From a checkpoint of a small transformer trained on Wikipedia: 53.6M parameters.
Each number is 500 + 40 x the weight over its row's rms, rounded and kept within 0 to 999. Layers, rows and columns count from 0. Numbers have three digits each. The size before them is the row's rms in percent of the matrix's.

# layer 10 attention output (transposed), 384x384, rms 0.0922, rows 258-312, columns 0-127
106:498499539524496514544464478489546489436519474497520481571529438525513467408461515450507491515435497455473481529487487466459451461510448457448502594510569593439483520522499463520556415550415427498496497507494495495468532511497538526500531577522430489535473513510552496504501501595505534514494570504409472481416457563458440442490454446461477443484571566493515491482503518558518563525477
090:479504606498458551528496528540464528423467497486525551507543455470539447572521445464475542479451489503454564488437512529511538480456472536591522467511548521530511486415448495479485518530414503506524442465456544506495512541502460545537543545475526579489482461466494542500507475492450515461502512461475461543614475456537492471498520497490489494537503511503572540522504522428504514535553
097:519455500538497506610485526493445482489467501511441487499425509489507554571584510431490489571495486488531472439496466429461495501499493417514469532520472481467533473517565499479577523542491571510458524488470532556440480461448519412534403471520541466552506457549478566508430484484523485480445435532439536448486534525464506481560434495498463575461465513451523462522521474513535456431512
096:500489466461485462521497481426575539393520476453546495466575519502539554434531517473517553542449443548503519501537455467439500466466514455499422478570534508509475462496494505519437484546510543560544560448507394503503520535517472490476568551448582468573602539539451494480477496433471403491453537471501507498468485520498482525478507508542484457521477498569537545510525484502520509549508
095:473511475541460508543500478470482513532480402468495507519603449481487450396520472550515481469469529462530468490510525522510498539494475417442478464430500544556513514480430504521450514521560481471511508482513430546463466501470509520501440427512541518537524483540492500461485403489452461559538576560574509460568532402545541489454434492493533522563496454549505524543459531518478482527542
081:565517502488544493562553546527457521527490493541527477495544452573417485462519468472447530536518517541497447530445519508511470499495469473517510503550411501481494505496472545456440476424495530497506516580440513515436514483466444539535464510509477586515475514496517512543488446493532552502595491527515489567527490545567476497523510464424539508522554557468520543574493596496493458458527
091:510494506479484506450485488495512536501527472505576511561526487425550527519530502547580499472538605536504534499488549522493497507488454446450500527510475512510473503437549435531484482449457501491489523509554540544560540466482514531465413598491426501543488492545535512497503459497517504447504452501547564543558507526460438523457516520481475446470483496532463525533491491509465511517528
098:489544518547511438470461556542528536524520529469551501522453529530553462510439459471500552468494487509506459559422505501416478536548535553474483431504521429504439509501474493515466490565456488481453500478556512493537484477546480474511519492463473585517429537464456478534488480533467451517538457502586507419446529510547570516492457495417488412520596564505515490472432485489522494488495
091:440528543521527510486459426496522511563507489463542526486504468510500471500539569446485461545428521485470532425477533518460441497474460492568554445482511514543511526502452531512447513514428498474481467487476476468533536527554505442471482566477422405477435517526517537505485480512498470546454541448464445488541502499462505514515578580559463534480582522432505496546410500464530426539397
097:489475524546489484483582506500569496488497530552568480504615412485566520442436605518429494416494595487507479445550526528512601501520515509576458544512503460557576496477505470497519482537505465472576534529485459470489431481510530519552500575512472473515456535495430514441477517526472415471515452494612453495519461524494536487489543557489546442504556550543470477519506544491447523501505
088:478552477539530480463565453542541468377487534572470439560478522439492480453567514516522469511483562474495576469484556520439464487507425387396480548525545515478539449548469540461527490552483544417564436462522501475534543550454457522551524454487464472541495509561462518525438482507521491511485429451504563585418458524506497519491493524450457553467485548508471493523452560507546540528483
096:513454437485538459472503540543423504528505487506555513486509557509541425521562453482510509496462477489534459418513502499602625482518538495508494478541467532418511471519508471431533472462532514517499529426576525528502461484495468467555442481550522543428526466570547519553513489495532513523510502464481584514523462418514469463488556553462468522499469492546532569469513527493515491492447
087:548514551379467504408532513447529412608510494475432559534528468461477547485500491530457450488512521488475543508502483493541479542495461530488496491564479489527482492400472540502528523468463435500513434493487622460485454515467467466540514508436525506492530480447523512520462500507539417478487556486617497503490571497525539508547422540546445494496490458531467475465449499470508528483490
088:481449516547505515528486517479513502486557529500474501547447511491517477447539486498529480493493505509471489511512507496494577489490521500496519516562566494493512574489566507496446470572469464534591570444452432484445501439446545513510572483555532490459485474490464539440477422449558466494580552540519428466541414460483490456541400509503547469546569479461462528525490506454543452487525
084:535528472541531534551501490531524582575498491553511476566468375491480471517605521437486447478493389535559548530432465506502517430493529471535472484437463435435480503573464518456542507472515551540455511526485523499545472521488499462483476520490498479514460451542508487523466525497500503550501515532522475471545514474529449529548533482483472494482533409474480522512575518469463539491486
094:538417522554499485580446516479488478468491496503461459534501440535567503516504437505511463538483460474539475431536559472545515559502478460436542490542550509578457493444415444528411487427429498503467551551515554484475629497416526483483512538416468544520508523502487503434485516528447502463566488493507469473462484515432449551499579516476489530484548497462529433401504403454587521510468
094:513495592516566571513448459464434477475481587497493466491419550449448480456475500534505425400477534479542478521471493498502519538551477495489481484426462486505564426508551435606451545506533549523493487511446510515508579527477500452522510469548491539540489515570525453568509517420471469470476459532464465395480468486524517502445554523482496515501473538512503435452492439497579546510427
092:486469518553468531413515465419504552578518510495493493515385554519421496572514503558508463472539462487531552433520557554521505476559477495454539489532483496503432472456469501394530484439535475549507482485478538431556528531516506446455515508499485440522485493547508408550454439445523570453513573553419572479483490447570525489588599487496426503471486474548518488461467458535524452575474
086:474502491464501473508474505445493475471498587484473446484518449552599414491488468516523500492460509545554508450527486528533505502462539558517472426430517509446490545516470490499489529607465544546480483579469481480520572554546454523490585499582504501500542505421499517593480494489543490442480506507444470618481519430556614456541502513494490415485476495462511482507473496432444519454507
094:472464496470489418507491559490487495482511421491439617462465485465499531496652579509499495483525324528532515509453524543498494533488544506512462463477475558475495503496531531472597544460519521438463528519502520487530491525493525498464496476476491529560509497511547479542503479459456534486500557481487491531546492499579513495510483516470496471454470487537490519487517532510442506464417
088:512594533451509516490465521509526489461542529490574540521466520506503525567513564528471500504475460476467513474521510440585529514596497533478500493466472529514496488419513507499577495537489509406527536476508583503492504416507519512469543514540447502501473514435494550562515523506472482494510551549508486523508475505536484466505486548430406476529454459407497455458541521526512529458529
099:501543558494505509450528434497414524551500456542476501551485481475492502489530501494519544510509546480524529517444555459463483500552509469481487524526504542561472500482521463486481514508457512452505451444462484409517543504548544473504464579483557515550546474499537480537479461499542519435426563490477494414467508518567508528482487454491502493525561553530527548514501441506497546511498
084:474482502554462491496511499496444570397505494569499466519475517481518504512460500472442468465522473489502535502514418527484498473496494569490477518525573541550499499437485526433638495519484479545541553476472485575573532475541469496552564505536584489471544501473534562521514485475554525541455428518535550551455465553563479501429497511480474516526452461537501473525468512535488548522456
084:531526537548479512476515434501450499513552401517495544544458488466499505498462488505465402513448487483445510482541545451516567483452489502565516523495530488524535502465566507544465459448534548461551488452476452502462505553484470516467488475420496491495489476421586503436485500510395462546574482446479428455515495525454486510462486521471497505513483447452490524520472522440546497520496
088:493526538569485502429486528447533495515424489494501417500486525470553577467480475528449497519506503531433524436566521522496497459470553521488573554479408445558503506458430533412461481445484591530503539469526489463445464509503471437530497484393415517476539493496437522513480515494500513474529562500524452474544493442522556508426503491447508507478543586499449536444539511529457488569558
092:506466475486477605505476459512492440510499474526505523492460443493438418535506495479493506550521511495524504486517480489452529489572499546468519470520455473498481499543553475441460482558463525498495450496462525475524539475520585438525486509548447482499545536530437452543510509411565558483497510463463486455506518411479487486534525523497525471524542405489518511542506490560455491424485
107:413489481424497541494525530439444529475541415564488449490422491510461462489518555514514434568533522546532544497413423532539524498547526449415531470453462547477485490527534519510593481586544498619529573508456464562456548511529534498459566555510424489495495487512501524482467433489492474530475521549433520523516521441503497452503497551445453554504532530435500513478488495481504533474503
089:512516563548500502416546514496525451614485554472495487484497402474524544505497552476484547487425476563566514529506509490511456567505470451477502472492507499498491458479472562558489459505505499477428514542573483468556470496485483507568484440441481471485476467439541519534476442532510493539426440555454494505607474518561494468533490559535574559564512466467505544473483492496480549519526
094:479481496469499516517443540503514441447502519500530532510552518505513483532561608476501499521492519539582464521485443553487517428579499451458572451575425487435518468523567556447549576503427551564500449567451458484491456441530517473580469506471459531552507527508529568524454483486496527473502479433474474511420530496451572459485531515524484517487534346561508503490509447513516549465476
090:569485535493538548545458494474556475457521490501528464450532494464449485507546510491546442486491507512490436481541490503503494499461526461447516505493457446521572517506517456470652531516528520447444549507452448522571499448502476518593459561469480563480496461508554525480476505458487468509475512508513472558536459509509516495420561509490484494511489519471505459474470473553487579468503
099:563506483511491507566498553435527578548482527523474516516473566493493532488505518449498510465455487518475432531514521609523562492514492529494485467500468441457568511524541449490475520520488447447534441461487499499502501461470487509437591532565527514497501487488437537526531537455479524522491477495493466465539526477517445434427624480497500425522531486481528550499583478373509489468482
096:471508448474572520512552541514522527551473533548516514535449517574504526517518513475482538539488502480523530476436506425489493479552427468505470461480508570535422469455432444508471482477454493496478468516534521434469535569564553520501496459528568522504427470531476500498537515541501486456508561497517458524445534481526498547482468518530457470478578508433469489457443487423548446483489
096:474514551607481520452516486554421467439537512470465451513494517520502481519554535502459477541505481509460496453481489539475581514540531480479449482476561478578537491538489521435475507464482475481467499405555512525545501529466569565500526510576499441503516556497508488530490445478511486560529456490481474527458511507537491456494513482549528491516441431548451525502431548554483476516516
087:453488540546457507526497492379473541549540484443417552507476533526508475466489472558535502517496489531562502520502506530444498576526563514471444466465436460537588540522567520544566484520494519543467541496471555522571422495557473463573528488478469486498457506424552468520497489526512518513523545485499544529521459529519531425470443472466501572433531521472455455533495443536449503542443
092:495485492457494548510498518558564424551520480498552573481372512453512557505444492531432427485538533508528445521511477577530461433561521515539516509451502476471484482512491459513439468470543568497473540496554474538472466535469495457453478493491528536491509527484484484484522589455452491489582459473487465511477495429555508510541503500480489523462477495580464471512421462488552526462483
094:487519550556561513468471430563457515545460465476537482586592513499491453458551483430530460500496525456523523504539518503504454475484477426541485511519464528498473456527507502496487485523449517500489421480481517367530458565507524516535480468537426523484512491491434474463553494532477449532471488470513390444487492565484446471570504498425543510489522507443525455484486570452516485497500
090:506572574518544492504454417473522471463482510477524547529590461592546483447520493449490599491482483490457498524511471462541490527421530536526468531517503426468533561493464476579542518540513495544525544517486496485515499466538526518486543450541501512489467491529509515463494573443466514476507432450534521480493476576511492529413528444556543467480447454495491457548500535488442439498444
091:501491456506500457497425511439495542484492548497462502482484481466495443523549448546391498435521529527560538456441491481514452532542470495505525452470435512574536484523494402556453510603539522514532462520474559509473513555498568414468464525515430497469493488477519468541551514503580529526528548570489466540494548406522464575518572532494564506561516459473529459433543577487374464495486
096:474450528533408512547517504512458546496528447539520530549426426409519501444505544595558501487521535515505517500483469465448472549517565479520454479496461485523520453581428463421449509523474532530479523463524509457449427561533499543557509555482453513442479489516508386523532469524531502605438530478511490432487541544497533476539505447464492499462527511547451549575480459525535479575518
091:495506464461485552520500534418473466503519479612490551477511551547479449541514548533522485422499422547467430423500436462458528533529513539486530449549498412443506512502501476540493513478479542540456450482498473553477481534505508492430545554474498490487558473484452514508443528533503512461544492411495516557571483497475502499444515511467427478504536532528534477502554449533492458396488
092:548510561419435466501541519400547502453541490510477499508669508502520425551541462511503508515498428468503556532479510452481480467441464503425497471500507427419392473432498487507515567531484453461548497419464501468483553525537516499575554501550496510489505543480571506428501521449491475519529528480464524447396514547496496487497478520497462458530467538458509521472529446496473505518490
092:472526539422504520481485563517550497501430497522516537512562501424509498489525422506492506508472562525515570549465557494493539450497431458491536506507465507625509544475545478449476542473513530516477470493479555494513478478485523526478432492380539522513479504467550508464517500435545488530521465544571486482508536431540504523490507545406503517496528437502493576449494497484498498568480
086:429506446464468561523520567446503498492493450520513479546522492506579461490477481461567518412494498508570519551450540475504577491509515483448446415505463516527484600515477496570565519505487458553519436476413551488503453541526553492468476518518583520501514563601493498492552445462505510536480541464501517482470427484548451545485507583456419578484525525479394458473460498482555461434487
086:499526506541553512481468503487557523485462616435543511525462452389498577445625551495445516523464488498497497459494476464550492469541481494497497517501553496484477508496516508493516531429472479502519496525471550519472496555502498523511535470484493540572544495479482522506467532518464507531486528503438483486397468554511495549528505519455461503478493590449484601533492564460455511492438
087:553440482521568543595523436501595562563498573417474546494465528472572525600481515397472512553543561557450519575527504528481472498455459521525454489584459479421561502480510500448560516546567492386487557453446528501559528472493538431494591528480495560502516473455508494514509532568476539427452436486563571502502489498481521499564486489472439461450573517470502439481505450515418473570523
093:453482425519483528508499482498502484496518496524479529529449482338551502511407406553486555524514560473507521562505637466473531515524471525511583485507531506561549501456518464529474576438500524483530518492516459523525571548520539518509448522542497538530450448520413499501527427497478542469443461468441501528506477446550463554529484440477485472484529531516508521485505534439555531544530
098:500483502456465523452520493478476526495498503498528530489486493522544464546519474542525431467525492530470479506472501493464501488493522542483557531447534479501499498535535409506423448513473632507487463541537536533526496438446476509526480511443493507532514599500485507495536432468452521459544435425517515561518482449510590490544459485498487507493553507556477483473495522508544582504510
087:548546489506470462531435410544496490587514545486545476515493484458584502500494507491506553446535520545494516506560442478550560467472451527566512432460491507444562504508522497518521501517492465529496517379493504502540534473497480498478495510541483513522499487491514534517471529501472477521485462540568558460464587401527552451513527406487444514446515562552527487495555424475474534498492
084:539493426565506557520484476516498448536436472462484521486522529506472499557541512473486488469527465479570423529451492509394506446530529518545479535503487474499566547508499470504522495525420540506537519491565521522596496547499545543459502549549532477512485534454535475540520477510523550535516423443457539529535485496525479534542467468502553545498554473569460505430449482513566442499489
094:537577441512476517407488518403473436427478516530530463500549535485462457562528462519485520456559533467496522465444450457509501453454467522426503478408445538480476481468549419549440490432528490439496483450441467480530469517542445471451530526535518448457500465527496440502535458471577498521453518515534513527496499463544503535481554509465526511525483484524592541515519463543543459501546
098:529511467563497562505478429498489529503466478481501545432614492605511569529490481444547502480524422535455490441522577518520503480465477488470576472459394488547438559514515472520521506475458588518537448520543444527535515488551488446443620484556490503531480429467470542516516541428629490470477504492511487531488462503505501482475498466563412450489475461466501473507473528584490517527465
094:486466488509496493631489470518556556524486411480521501460489464416527453477536515554510539463456583515508599467528509531515454481471452490492440539447549484519507529500558487554503515563549489488474547539477493481428514488513499531567464552497521453540510582525522517545492503502467486440537538452463473451476543402431520553492500512473509578501499515522553397502477453462517522492577
094:502518566515570530505453473449483495500480453497490454487461563486545495398467465462496536455467482513569406547509526537402481483539497526509557538578546526506526495467475545492485500549499485557534568477491541506477562485489445488459432489537523518510515463552500501490522561573436504483501494495530519494497499555511401517557422509508501532495435508438501468486439496456509503529479
089:467451504512538440446544522447489511554490477470508515436475539575468484394527486520531541432544506524458500523422578540483506506542478454512457471523511539558533527520545513555495472441458505456521442480533475573485473483545529580478402478511541432486440509485546469456503519500529536515501526469566580547469522501441520481454478471479501542468483429453502553438469595485504565444504
094:528463584474547480455466445589529501510501509470475427523455469443488540450508476423538500540485574439503461546486502460501452505446481482490468486471478497434501483492470471469536535504494515528519557436530547503467564542471484525597495448507454509418437515508529491542529553564508415545487517538496553474486454511472480456490455489498489464511503479489464507559450518521415508530450
# layer 10 attention value, 384x384, rms 0.102, rows 259-312, columns 0-127
090:433512492508509492490543471421582496471511512457515510485419530526520548483523597451483493468514499450500468544538479520538532518452471491507551428505535439456552469592444579488494495443550609548419530550539594520560434462485513600493499486506500547461525529519444468520452505600601532492460494528521520475557523494475536535599461507521539490518531426487428453451569516502536453477538
098:496518472461523514447534495500549461511559408447433536568559511512492481488458488519474521521576433531485551546467484560524423487492466541509474493500518485484482426533472523543436490464537513467497500571440502476531472494576464536501565533511483631519521533543523450516578444466496521473502568517572426457480537502499502559453555459506511469514500542488515533572393540499536499517477
096:436541507462516563513574546521558614520495574451448500526485538545512468454522530481538451484521505494516516500461534505503494506515516488507516512490525549452542508627456453471554520456487513495437447466494540590515499515514546543512510473522543461489522481523568508520541477517492525530494509484541463560394493497524512496496538483509466466476459504474500546479579524523579474490463
094:497457482436482479480496443510519425526541539600532440438515449473495480545502434557426521477467544539499572542507463509506422505496533522523487507457506516504464462491535479491589526534484442501549417545487524471543508467412484503432514532463466476460444511537428467473455486522473496496474491489452494490537461493510482500548487565573556517496440522430467517431478496454465522502502
088:490535480486450517499462480458551504482448507563513460469506490477527491523472524472525458482501488466508508485516479541553546500466503393528441523471537474556536505496526534515494491530533522551454450413587537508532518494498532530496544479554509335537555509458534505459507502497446488582436504526493531437519459473458491479508514530588557387560420589469470523506503487491465550579498
091:537534482519508480492496552430527534522530498496493563473525462530475447431413489447532487487507513467476486556559437450486476489487523453548476515468515506534535531476529549434458522504545564500497499518477511488470507499519492535495511448517461443485597549475517560548555515571581528492531507555498537491498486563493573457513429494484476448557509408493531473503482498460517539444514
102:536451513575528509512486399494520509478465535432490497450504485471479564581471601483526472446517541515491465373492498496498539606492480540529485489522491490450563522524506494536565396479513463469527570499475516552553572475517471529507424482548521374493510493551537570456559593580487480494423470478496513486528441515418488500491503513523471543527520495464412492505524510517467520462496
094:514472400449481506498583503510504454495547496538415517533499516523526492585495487427548610430465528526470569609517431531524567427536504446469519555454537486503492525511478459509468505507554548475471535518585542505459464491475499575535533499494554465556416472506401514507509472455478497492480478528455549514467499489541541481506505546487569495541560483536549497509508527484483543495501
095:507572483475516536549499484531530577494469523563546487461480484502513446551517458472500473481479532499507434499500519464472513531501524449526535554447555518492481657492518474469451506473522514448494486476470531499479484483461541571442517469491471455495524536412544529484527530511444570514462534498569512539519471510559501486479484471497484402527501479504547588471490545495509537545455
089:542452532515453523496444420549492433508620483476422509580540465464471567466515431505500512458472495521462523469569495477502471574515441616461523445524486519464518530487521478466494507477473518416462565516499459493515466481533440557474506459491514526485495529471540518468489478535504497467501597418456450471559532512512511494469476509505511495449586504455496527455513518471470424487477
094:561526579572486501445516520438437477511560461512477479507495484459541488450419473533514478512544512495460519481466571446422413500469488521498457520443542499546508528551464445467473532514473498435474441518549491457500535446440495482450615513519512479509482499512489428514502515526546462432500514478532490459496512482494483509530454491486523573513457537493466505486461543453488511503542
088:493485509520517478462457513459484505464429432426562496498452485485533485414538504491514531485470456488460475519501532488443548477501564466472509520501471470486448474485508509491518530553524539531500592500529485490499515511560474503516489472495522427579527553551425483497517488498488510511554518519531468540486474545483594429519429498433498506550404511475452454453477530437443494493513
091:445519505398506460477481466433494427482436505427537455470513556519545454502515525465409488503478455449509505571477481493484510461451503446425499473508540521536461453481412507567566561527465527475521515490508575541509541523508579466486532420428479508519545519468511475475452489528450468500480456484461474550522485478556505501564590416471467448445364501510467565541520580497519488509471
087:596446479456518551471496464457538434435457462408431579439488553586563564533469491508526533455546429551459570570471441488505542507522468522493506505521526522528501477471483479522464467483557540500509511577527517527511561423492524471478494506516453468467517494588402486566503509516514456430524456480487501452453517548476577534477460525456499519527540490497490438540468508465532481511464
098:525587496496449450496543549470524526487551597410491533499495481509501513496428509552486483482551551517416478524500522535480528520502504430512505437492493510507500459483477480513522498499600584442542519533456473493527450511533503485503495461533528526488506475483496447543552509537548547605498409490485590535478554469501565524446456480409521505518488417538465542484497466486507487544511
095:486533473591531527528488549526512522493503538477459554459515465458517537531480521573520491521539450502477505511469502487573572534508495498560556487580530485518477499481528504502537478518505533494476583431528505463486468526546549529492467521583528530504453522534450587495518556588552553499482499449497623462520574494440534531451509478485494502502557503491523479432485542490473441446532
088:485474521630508492523455524486468459423445458495489602479511577486487526442516612500600578479502475489493465496529476507478550520454486493501443495515490517510557530476558540551489515568501510481514522512531449567482534505475456509585386497506554481491491512428402541492553506429587490510502498496445480507518481615431526541496434505511543475498513470519455386524488520483444449467546
092:494514598494459421468538530500465543500512498426497531409519540509477589489540532560507449502525430519553499537494578512461500525483516523442518417510515506523532456554461502508552478458483554494555573519570532511443503488510578523489486510484510477486495503509523534440515516550511492479520506422526487513480507522525527438530533442481467531415534480545531476515586548551529503477482
087:544458612473520520557433460522461509454533435493436587472562573533486542542492402547493532452488531538439521489496512451559520507446527520460443476426461531528490460582511456560544465535490436528533510529548469420453545480521522492538405479531486474525507424474461515527448493486520478503461496459531500480438507573515464443482489535502494549418508525547496423543453562551550469456568
094:466471504477553480514501556421532475482453487516509489519517496554500439474476516438560572445507482507506441468542534559474534500416513538470476442494498500491553515538458504556498521497503589517505543505462443529518499592527492537496480513489568466494474562514477497516536425546533502540433475523552517509532513606428487511469506459513440496485531438547528386537512531535524431505482
099:511501403579527563458500437491506493539485516478465497498468493526535540547440536445539499464499472521454476474490450490493550496547443506475528524568528506552557513386501482536520452511527505528435510504543472546539501480472490495544423476528520476470483531526427490572501441549519454548477503484503538514485455529512510522505545509479487552472535452522499426475496503484472433464523
093:524507562503537536470475494463558507500509438514496475549556570512483553508473503480540502545510481456530539489517503440464504532431461547507531500509431459482515529589517524529400577452525539438460543475492508535445450477525491448455570473500523527468453553484536397549509481541529471417516471489560507494556527510498517501532502458462420447484518509452501470547525538511530448536517
086:469507446529518496526558459457542547486520488562470513451490474463547451463512476531453500488503485503557479522536564465529541488609438511540533476550468554475539445484485455549468523493413493494471419432522492463526535481533623436547515450512521486529550532535464499567436494482561551496454509478482531502502562407521454479502478539437499487500520517473490448431549559544473474455560
092:513444411497554463485530506458494452460443510483539477462450425530598518487540473435471491447485475488534524521538488630518547507528528447497445484465552543525499530540477504502473572576420432478496433458500505568510531542466529548481456519542497425459469474527549498486500501515455437586486523527474555489501494506477461480564473481537486454543515547449559467485517461517488483462476
099:575513437543529491527463453614487523536431522571510516503579496456533540543435482489523507454529551562499487465452480488480498474568478491433519567486478504528511520464494416531470398566475444431477547533526454518520466432438395462432516484483524572509434509498466560506467500505507482456474517459444488453523437540500510475516484550570513526500523556560501498533489395440491511484499
111:454505478515514521506447562549557502509456525541381537487569514541520597612428517534513516464526487501405502549440456567479523515497494500499477554533502519485509465497538458548508465506489531446454448530562477535475504477456457547525464455546593493509471440540522523487524532489495443444466484496496492506481520503467467499569516470523511471489485519524481454497470482463514496453530
090:554490384493474565472579448575507509579622549543424495554467512563516549530536476422522535526448516489505535466501486576464489490486502508491490521483486507482484549545555415472460559457491452501495466463467471499446536479533477521541522516459475512531531553595510502515508467510440530482484538509497486562491545468538443504516474437513484522500517551505587501526517503491504470520418
102:524467445451515520522510500564507571499461541488392531504484522529465503563497500596535473489523542491512513434447470490472423504481532504512513515515522493476464479488536491484394499432477454509529537509490450505474494511459477493479509473516437621517477443461543473432532545506549503460529577501564412500472528543521478502447532429549495499436538543481491541552394477484522529556468
094:470491467494486573498549567517515508517515578506437509534515608523554492520434438499504501516550510537478482587433531533459515519499480487505496494474520519570516511474494460537471478502504482456544573451453487534424467450514478483413556483541478487504484524507489342502528469496528553444439464452505493547379516578498480486476471482535509478478456471516534533515504482429542513525444
102:547495546520520565485584534555462581424413523473496540463488462461552495536513514494535457521515487506525411400457557491465465508513492516522500509500570485491520554497513444531509492465517557460481532465440485508454492530498477531467458464508482498551487526440498583470549519516474571538441459444499486503406517567482499557468475525507468535480510518511565487463476551550511448549495
100:515516435504468469502555546502477432512550505444467534520478505464498482477548464491495543576473546562460510488547481517516483492516573541480511544498497484537494486492519506510553469518533475467480524521553447566495494457540457516484466497494552540520457473545406472495522475493547523552516412556511501520495563510520520469458535543514506566599478425537490473488506396515501499499562
098:464488469514463471482476451498496531514525406588504593483485514483458558565533478498486547463531479426592501529549486558479456553498431517491503497527479520477510476446515548433452493509479475552456459568530546482490496522496483468507451523491512589569540544548535547534483468515501576451559542507533531494553413472449457562598439539515503486480514521474529497469521530531510498504525
090:518506453542502516492509532577491526510537534469541513439482483475514542449495424500448457551512590531445515499540472477501460501503504466495522531476444509554465538497497503524514487448509480501453530402490469597439559516528452434424511475582531464498443504533433455560571537533532420445546514484537514472463521523428475455512515446453444493440520445508548442453525509437476516487466
099:561503552478523450576447486477507506493525480586519504507482495529482529528466488489449535495514478413462541478505573513587540550468544532521482484505497505533411512607479456502516526516514472462494457542493538437522613505435539503503510514480537454551526420497525569517523574508488537522471446514440515414532500502387473549519453493460542479542480545506518515527456509494496517455549
100:517538443527547523574527460492495470458486484534482522535493403465559495556530486476518455483485460544436563560472487499577557445579512525499507486526572493547468535460464486466581492537572489588502528451566492515551513508457595521499492465482475506535508522490491604499467536547494552584473457470525591512546454433526504513393497617565557528552465504518513505463520477484412531483521
093:456511484485519501551541512491521518461530544480500482501467532493512433470543551515548347550422512485587460434488572438508553498559483496541530445505526501475488495508524461503484490453422516501519505421463503562476547564526559459408517479506510471465512536481542446470506523566500533494485471547504444493487460451488495513497488482487452520480526439512495522485577456477510548480351
093:601487555603461511525532420494470464487526508529458537458534454550467588526477470479553560461500485515465536496489476518463475503478522502451530500493544471546546538498551508479506441492497528453490507515582481493473543493439526488520502434531443529495469494518396542503537550536516441467510503496522574440593547462530489428513466560527502539484536520626476454523531467525509495479504
098:483572445482528527532488490575519479513418550480476506495498490546504477532426502465521480458472493533444457526486432579489509455526443466525497564545555495556456508522527527491501490491583449489504460491487525570500509473493514555361363525514433430582559446526482581492522476491507554479584427496501485505518460490499521485498541483436480453447557469481519486487510556426532514474456
093:499482550457495469566480582497386514486505482486544495432491510550509498458508520486502469512502547480537508539450517547492433643557571489468523463514509449500396457530505565556456518436498492470520493597534506592429448518532482480475495521484559546485478504447562503559486447459553494452486524468519481498504499572511491446519560417480555496524541421438518519508418414562570511545485
098:472511460598587534583431517523453493489448482454459478563493619552486508454465519518560491393538500505512471526480494375464556539531543528473470453495534444466514529443525576477500483570557486473541633566488516541505457472536505508487446480489484493474556508511493518545530445512466476427466529494554492508433428503506556464461509454502420555453540503506516456461566491405508533491495
089:458490455495508440520540490446496546478553526520552528448520480479467529416442479525414480450504466491446461465502461536575515534497491526494461443418460485491492457496422507574495521519533510521475494450504491526440566538496538536498505471520507445499532502554446543503519507514597527493481469454579614487504446509449546481593494525476482501591520523499482391511516437522485438490531
087:508509461464546507570518428505515474518495506482437484513490556432477522508523522469510534475498501579463548397522503430484505545524540539510497499515484446413465483463466452460488490505524463405497564525508541545503495424510469474496514465496514477516438520584457537569551513544543539452539428459495509448478542500518472469483550463469435477524506594540458471539528440555509490487473
093:510491486491518514536502495506514482426476456488449532520523544494546428556432497507492501448523535571504505542551514504501620458501510505519471527436473520472488491500538494592518493591494521414480522482468551525505526458563538525477515475456478478524498450445477491423483451430502547549482470542496486409494519463475515517439479460534499465500541521505502512495424494473492428537499
093:501515583479495489507555508545478477458477471470516513470495493490511422503562455553450528522509452439543435404520522527521535539501513443497475458490515492484576514502496501570516455515485626499503501484457520479491497523545519589478493490499537459473496563439510448463515464526541474538467534489528500521472482590397460557459510492468454469523526398576491503483428499523511441448539
102:521552602538506532455570507443503461521502546470516524450466545452468522528462549479467460487485500508459469438497418472553526486494507471524531508595497497525590466477474541551587516529515517485510482470562532498525535500420506501536457431516476440507501494585483539547466523579512512596473384476470556505543513447445557550569468461512559493516518473541418456423580522542452485527546
101:542533537565559453479465523434494492467472496490521493432521420539520528449531518491448509488521459438503571486498513443522530538487506482480504422515485500506511475586457570551481501514497538486511509480476547467504501503505499466562537490514544472493535456461539602560494580501536583524531527486512566478572457554439499470521463494413531515489533485425522531533470503538508524522537
091:498473565479548542468537501479609479448461495486485483522446446506509467526447533562543473493462432484546486442475506473495556495570489496501492476574534512455537574504546512553496515441496580482462503517441528511470489514456577542469474474494476516447524516498487618472543577489514538518547478438494474474512560548461480502463504434452528526571566468454509470498471512481524545500502
090:583483534469442513457548429465473542445525482541595477468450522490486583486473530519493562475509517477497525411468521522524476506435512535491514511531516500474478432576449499568525535466534519574497467473514455502559500414487469418571545521487492529538516512515514504516589585498524553481501517476491510459564528486418497513493480512473524486502473460524556502525533541534509395556504
101:501513492528488475451454521502449506575437558506478475517467558477526571504463549540525569477488530522458503483490489493493502538499523488487538534534508465575522512494474548511483487517512408542506513534612444502483561424453485498540476511525517504455493533602447487527463481537519422426503538544450493478533507479490528522505509526487497571516466497581380450505559466503488508475527
091:585510476499554474475488575537497542529534487571429526488445482510486511499539458506526452485543559482525494501483485472490481520499556454424513487515565535536525464525458514500413524506492456528485507480483454572469473505541481505532477489488587488456495510468533435585520501567535465515487546543586499609450447512494477560537473510514482513470511496541567509505575445498553548520473
093:461515554519541445463543562483525491534545540572551573469473505524488484527437473497507474493560513526417503640472462454560506450525537466503537535508447582484572503433509462500581474442538569453533505576521512487559488466410520549499562430464459524441513510530489526500477491459504512543592462483487571527527515534531540466456470490488596524531507412478511522472477443493488575512528
099:476480591534440405546534486456489507468581450444531498402498462510427466464560463505389493589496492455544544467526550508529494531483527476556481438502449493479474470519510566511498536545470495500490464436484516481498584564528553481485482503500516491483476468470591494502508552541501517598491507534470570463572479405473535464529539512506501465495482510505459583550553510555477494419492
097:500515469531461504477464510509467445477601461562555532531522529460416477498533477486517511551467513548478494520546442426509504486505459612534475551507426520482515564434578498514531503561481453527494513486541493549476572469471455394505558466539463490488484511520401515536493538429525472461552518520493509458542488519542466490531518549541578569539476561493505463550492432491450536535505
098:406516473523514497510545524507554500426511502506501492546480551514497427500488524517507495462501444575547479537497497466486563392497440546576487544519485547481504556486523458547582483550522533495478544464423466552528440513590532545400509540497544501506520497563493499412489436519496524453471467496497416465476529499475493542497482484484514514515537491489504459452570543435456448525450